Part of a small language model's weights.
Architecture: LayerNorm before each block, rotary positions, biases, embeddings untied during training, normalized queries and keys, local attention windows, gated attention, exclusive self-attention, hashed n-gram embeddings, learned residual scales, capped logits.
Training: a variant of Adam for these matrices, 9937 steps.
Each number is 128 + 24 x the weight over its row's rms, rounded and kept within 0 to 255. Layers, rows and columns count from 0. Numbers have three digits each. The size before them is the row's rms in percent of the matrix's.

# layer 10 attention key, 256x256, rms 0.0685, rows 147-159, columns 0-255
043:153103164143151163201125117154076131148154131147118095161135118110141157110084135179148118098169148163126119111144122137098137147074151145149179089132135120090092135122109132128123152117163110138089120159118100115113144119138080101092143134135118213115129144100103152129112095103122128145124126143110121096110108129117141151180124108130115101133154132152147129136161105117130146138096110112138138133139140129110172116127090113101110080137091128168124079144217153133137091114097112136204122165140105123113119119123082149088137185141108144103165131141137148144134131114095146169113152130150132149121116127164098111100147162132132149124125091151149125108150142131152109126133137117139126140128141163115091170117127129110134099142124131102106122139130133167134129133136147
037:165103109151118193186093098182080096154140129160125106146147103119145142124110130173131088099169178110148119112145152151106119116092160154159186080125135096107106142103135106129116153128161084112129114127127114143130142113112073144111130146121098154116094156082109147115102118144126157130139144130123140094116115177081142144143150176093109095164132144129158158130122099136114135129126097134132128117128164143119155112123141104122093102131090122123141103137182137125176076122099111142135093180141123105129109136141103158114143164116098165098149158108129127139127118122097138163119128127149127132136133140115121127093156167122116132102100099145151155125155122117158113154163153101157124125080154157137091151120151119110151139132092103180116111135162136154112155131126134
047:126163099090147160122148129155132119132106122077174142097144126138127137104149133099141080143077108093131117147106123140160106103125116129127092107151171138170191142088161117090151125156125085123199125072128108114140114138128149125131121124104112132145125162106149113108137135168129138106141108168149110128136134151122144123103097144136065153146119141120147114121131129108150095124137112122187131135102173133132123144126128114122098176159125127106141178140078090084138135170161127142078120116123095111180155161131167102139129125124107211134138133093108097121113119121170118153112106121098107122140138080091161147135133112148106138127160145133157093146118105132145136161139154107121176111100153130175111113150117107145140132127114118153101132145132124111143137136114114
041:105116121119131120119127108129081123178139128139135125129146093143107169110147179087158103138122107086123099136079120151171133125131129116120127075133162155169151120108113102092125150163149098138177151127103133083147114131121132129135131144098139151128124169089134122097176140144140111133154114173141124111160158140113154128147109113126102129113116130141152125136118132077105170140138109109194108131115154153118132144141104100110096172187131118130139155102106133099149098164159131134139102134127103140202117138097149114094148161109151161126152134091105090125133129116197114138110133153092127117129128115082128119159119107136118153125131160141142137138124095129162085133138163109149162097091119151188146138160117123145150160133129113131069155145159143104125138124087120
045:096135133096119147138125109151111124133151117083138159102145087111164137123166153118130101125108131098129104139074120153179116119102141150131105099136175139167145143088138116115143124154142093112178144078117113124126093151125131133095091129098121152121129173092130091121136125147130107121137109148137112121136123131087162132118112145113096150165127132138141117129122143126131120148142111110162138156111188139114131154129097132135110151145132137098148193146124076110122114144155139120113117090144085137198151118102185111121128115138083209156134142115115101135122120118172121152116143178094132104138144085085150129114120149148127136120125173100149137168131117120130132166125151094094156106084142133194106113165126115126120166139130105146086103145134143114103116152105096
047:164137131170149115105133151086164113121097135149138116171123146113111102140095097174140164121131121179135163108179089135083115135146116111118134189064120109102131119137162149154085133090116159134082095125133151119138113134126094112115125086181150141110137084137139131163108110103108140138088138101116129151111121113144078115123125109128155126133113133103106107126134094133134155147109157132132156081134101126124120101121157175121123123138136122145107102105158159159125136108116111116131114112097188145097142098144082161136097158127146098103104133162163147125142159117112122125138115093148102137132159158189101106120111104141132106150148107154119139145162125146121119104106148184136111131188125116115144125071159107137123099116108143106175134164122133129143140098153163
063:094133119089131136107165136151093150127144131068124134113152094149143149099134158108131109153086132110119133122090131107147108120127143169173130084141190126188139100106108127105140110137161084113124153104127122145102094105140153120102125150122141125192095160100137084080123146119116092087144118141124145085183121145108159096123096153106091140154164109148143145104116140112121106121154111112130139124108153145138128139126107111126120159148136153094117161146132061147135123139156124153124103108121115141178153120119149114123140102099116146160123124108103132130120103114144145139131166128078126072116146109066136123121155135166130138130164165102115116159155088141106156147150140068127166122105068155152116124137138119148118142146130127141094111129123099107082104154130124
062:156078130166127145140112143125164170102143185157117129109164158116103118140104165115136120142141131166112165106128074121132115145163134149182159126078110126143115131115119144139062106096155124113128131172133131159121139147128106098127161124137120104112113135112080136096123127145133103119097168110117141115114093103116132158128111165133098119109097082123085112152125139122102131137115128125147113164131058122132113098132118130109150152113144108149132120125138128141170163127146108113105164113121132162150181121142133173144132123100147142141102139143066181136091135082125107090153133093130137100075137133151130121124193101142132108154095097107149139132129107110112165130142133122140180141156135124159117089088076121115154139134143140175102107131132113133176127137138143
099:125132107137145129124130100139109141100134109110132125117127155093104153137183163129124085159166137115124105178139152131099112107171125113098154127137115124143138155137122147113102155144090132140110125099151119134141088127097147154145147126085169107139141092119115117144164177151179111140155125123137154140107084107120105125124060118185126137123121140096116140134124154133161111112157127083143139121101123087125116151114111127121089147132137125106117141141119167109107142141126113119122129101180090123138106168163174080125109041112093102143119164092171143088133126127148133136155121124108148126185139103111103168142111163113179187085146122139123145122140162130133148117139085122108168139148113156104158075153139140116114177147122134119120135115101142098142132134130100
115:133134115133127107089103149071132113134123119112102150126124137127121063080143112120145127170100089104125153140162161123126131114131134115132108111145122130136127123095111159166134117094088147120132158146155148139153113177139127105123110146117171159117138148145132155127117112149082140122142118110169123145078148082144178115102155145149116112114179096165170099143125133122117146122140170149158129176146115120188127136136160126138104091103111123113145134156131106130111179130149171101133112120128160092130116150124105148140144147125152141101113159152142146115102107111155117115128147107124139091089085162145159124169131151116097144138159146066088103117177146120144126112086108131145155134121117101110090116089116121154087174147088112124088114101160169093122089104122145
120:147125151135175124114134124116144144135137115138147164092125118127120125128139090133154152123151152084105144138112114139154142101154115143139167120107076099122126109115137109117120146102172199110107097098156175149163139118122119146144137118164103136096115099135152147119083155112085101129141073090127129121065095079176138104097140093163212135140147135152108187101152119077144087142172143126098133118158118126102125132128117085147135146127108130159149160142119144151146172133106108120131115126095111164136126114099069107147148125077142140128140146113142159146137140148150128106070107120106162142130102125099134112095128132104147158085105118131142148131146134124117113137102125096100097121132129113132153146119105151089127146136124134134139132143142139079122143089086122
092:124106129110146118090143139124148142122099143117111140097114130127163136103074104088105122141141155100107147152116166127135113125100136126129140105137135144097102154070143169114106129126123131115112096098121105137121199116165115149153121142113097149150151125121139168135157172181163154124148127161144140128158108084107144125113102161108108130110114140091123089119122151149116147140153169131186148167118086126137143131127118133125141129114147150098145115165159112122160157164141112158135103097127161105150176176124104114110117100115082133089142122122123176139106115162106124135124085155121096113122124111161061126157149150141125104101149146092116114133094116142120203116144149093185126166153121127123062142104130145107106138153132125151133133098122145131135128086145100
113:136152090122125127108120125130168120065114157133121136132143145143155140132132149162139142106132060162154137087113084147117138122130123155133100139124131137086129144127094127128139118107100144109160125150125101130128125085155126097112141112158121112176122158158130100168149135103164158162098164129159158129154127127119144105153111104115140132132153100152133144118125118122161101123130115132118165120132163107132129123133118123117139097148131115134158149121160138127101120116148113117123066103154136141082138111111142149120118116103162184112103138149148135137142120089131142070126142123113104131058115162123183131153152122132107118133058070116106162143152109117090057140120162116123092138096161179124126105111126148187166139141097107166136161134090127138137129081078127
# layer 10 attention query, 256x256, rms 0.0689, rows 148-160, columns 0-255
062:111155139109114119097119150161108098116119143121186109134112135102113163132118131111114166127096118114147158136144124119113128126173146120119054114137115147145110131150174122147135113148137134138134141135120141093130128130140122112118138104149101139092175110149130126111133138118110123150157131093100099105123155115163125156128117138161140146126099105108112085110136100145110103121101133127118074108112113154116118114137152117097142120126169094152107097137097089137119119128107119101099165087082122122146152128114123158151169126160192126101130114158187090133145160151166126129113124098080141156147157087165102132094140115148095125171118179158136106158140132097134141092095127114200123102123162120170118182171134176158150108136104121075127126132123164170122145145098126
076:129126115124116135143101115113137064129148130122119094112115093139109076104136134138123135114142151126168131093114172157101115146144145161159167124156151107120098152124107157118128148128102124141085112159117121164107147137124148123116125147123155137132120147118104140148126149097110126146121108139129163133197106109133095143130147122104146076098158119125076148126169162138149138148163112126167171126154143112163153127128106107176098130142151146156104114131124155117132161150084120164148090129159132138104115158121137126120103122118106084175115129140084185106155121100136129133137179149156142099116138148086173107193121111112129095102146113111134162102115118101127165089112112133112130147093071187109111140092118119130149121121158122176177128125105155161130148130142166
082:119140106140107148131103126112127022113142131099120086099094102152116065108148142142113132128099165124176156087136167137105110164151143155157157135152158128131124154116112162141126146126115112136094096136133131178131112144144139124102111157132149131131112142124102130165120140113114153122110124138110143125177128116141090136109151119119142126093149122141088141113175165138152127126164102122164154136143151124158141122134117125162133118137169137162100099138100137102148147144105131149115081120140134142110112171126137123110081128108123071153126119129085168128168140107156127147135177139140140094130134125074173143180131094125110101133168146099148161144120142128120164087086103124130129123090093169086136129114135124119166107142155129145176122124107149167128160155128161
074:168151122162117164150115111131120045117125138130135120090123099149116094060129154149110098113163140158120129086092196139129125121130122168162143093164130129082125094121089166131142133136098122123114116131142127165136106142117146175107114163110149113152138125105114162104129151137119148123135108156160150122184128133099120143175144108130112095116134139147106126142163159131134127120145140100142186155129133147165117149140109113149125129142139142136114128135107111126133121128117125157102104130140126114123111159099125138116123144119124086167113118128086184123145110085134130138148137127138110109122103087084198148183153122107150107110140117118101119109122116140120144143127133124113138127110061179089091113125093084097145137137166086149156125083076126145115122146118166
081:131136164126129068117117149180115142149117110127111197172115135106116156162108116121134140117120111117121115164133052144135136109097133107078106147089133124163156134137157063139126095118150156143156123105111144066123146092107117096160142077128105154117092129135154122160131095137146137138142127109094112140074100141111133105110111150141124163134076128140176117113089105138110138147100131141132093120127139152082117133128131129094132128143104113092154140131153133137119146127141145107164141125128130126157146102153133110144148100136138190116156145120145067179106146121106120095126112123128134144125158134166094091093102164145118148134092133149141116138130127114151124145142116140120110110169177080178143143166130135130092139129116140101079131153157111102132094108139114
095:143133115176134156177125106112121114092137167145139131104134099141126132077145123156133086115171119183111088114103188128136118101129127145154149114167132130069099118117099161119148135147088141114124104124125140163141122130129131166111094162118135113149122111126097160114123148124121130107144113157150139144157155135075139146211127096118108095130135122133123091135156154132123143126141152089123192165126130126150115135153091107121139130134145131116129132112109106140131111124102131160128109143128153109131105151093119137121124173127128130148118124146102191123146112111123145123173132131136118125132080092126188147150155122101125131115169106136073097105109124126129132150116108129103145125114056162108083114110099088095106150126168075143147130060090131125132113120111155
076:119121162137112108101183135100093140122132145185122163105156088144115121101151152129134154114096124137097103136123073155121140113147152154108066092129086114120117102126146121135095115135124158170108137112133138120123087126075116146125110153127151094151091110109122102094113166136152131129141127141142142155124141116093108170155146106130137170118113146118136112151141137138127121139118170121112161177148152090140115164134107146142145132136131131111160178146144102133128137147137127104126181096126090150162129126116136114126131091065181120096117129082092117162164090124173125124129138131139144130079134092081153127169125119122137163121102112125088130143143124119136133138203117152150133123111121188089172123133126117113149138162100145149092139144106136129145079118113156
106:134109101158139120118157110130121161094159129104138137126162142125100160123184165159165085174153122143181108138098111163116112096169160104135145142158087089112087121100130134134064124153161112172127094124115127152135125106082112133148120119132172137159113073155127110125147153129142110108120142097149153106100124159131133147132099142163089149141126164146077110128122137171143091077123142101106131113124148085092102078128104127147107145113144141128102155134140158167101090126144129132137121103125089135137119164129100107119128098091145118126118145133150157100124117138171160113133110124143151125167125152116133131149118126159159162168117127088141149121148177143125143119141100146106106150106147135115109093135098129129094216138094115127110118139142126094136139121135107
099:139101145124137114114101134120173163124128128120128079104087142126126095126128128074128138196099169076089138186162133144139116117129152118114120123177111137116113142102145124137132154126104166116129158166171158143177130171144115110092096112098137147092161139142131157138100130155113172114152118114121140156120126088139097087131123152162137124108186116130168096130108147132138163143135123141129111151119106141150106117142163085146134120127109107129105130133125122145145156106149172108154108130113167114132129100120140155141150160150130117083094142170113139113147103119112136099124150123097112084112064156131150138130135121106131161128146140077106100120155156135149151156130107126159163138092084117094095100153125164148080135128154096115098127101153154106100103120171147
111:145128139083155079120131124108142142151133117148171126115100130152171169121159097153133114128147160113147124107115149110131119147118188134101128112127110118124134113127159105135096145109135141113138096124133136107130127152115129171128150120141112129096121134141141148123097130152127086129129083074135100168107110070165170122090162110128172149111131128168143165137160126078125076141160161117113112133155125111124126130126108112122165146124076106159120176160128166150138182091099139122134123138125118152114129110108103090165097161084133124139147177110135156157154135138142134129064117120108172152095130132123158106124139135101144141100127116149159137128165148105146145116083141113097095151119104126152137164103118190090119112144156148144122168126161147081134145082102123
109:147076131116153149174141125087126163122086114109169173116117100108150148121118094121125104115170113138144135110078142090128113097115110103158116114166134116126123131064119154144126117142123059125153115109150131143111133116144122125140118152135132140167124116103111124087107144172181118123130132159138118138148150108089117168097093136092116132133103115146121092134102148156093157107139174095126119131116125164136152110154103111120139142122161117140126155134144096116159152114120157152146107110122146123147154126077091140120096139127127112119122102096119172164083090096117182106122087158102085090137123126142119117173143135160139142068154142149127114113159130103113119152193164129108143171156148123113082125132135114115125140140135140139160120116077112178126132139165147
112:162120132126107115093102147154132113076146150142099104112138164123126122095106187132085145143139117122167115115108109121116146131133171172132137120156142146131140136146114124110154114123141160120148131146095092109124130093139164075095097109152138111141129168150142122152145107174174138135116183133135136108160123170076135085156130122145147107106126098123140133174131160140141128127136119133147124142126106108134142124119138113126119102163156113130138156117164117117088112109113157092172105099122120177105142119112182160079066115105131140117172158142144092126104141108146165072166114170083115140108109168123165151155119105126122137140070098156082132124144126122124070147132135126135094147097128164137153093157126140148134148134146108168127142113133129126154125112079120
108:100140118106100124123129133110104097140124111114148174138131133136129111158139143165104139093120149149110085143075134124078136092119159125100118129155151175117135184110097143142171111166123096127114120157105140153087119119112109130099084146135131161124096150143110122141133121132121158131096147143063106194133145110107170162170124102108103102109137125152134135143096120151119153155155131125114121088146153110124162115126124129138151125148139111101141166151141132126162133152107100109117106083131127147134098105132093153140114139080130120188161148140147084103103125138108139139111140144103161151129154148162148171169114145110093161143128136140113147072108107129113147072134178148112124165140115116107105141178178125136118123104157162114095112152115113138126148151093073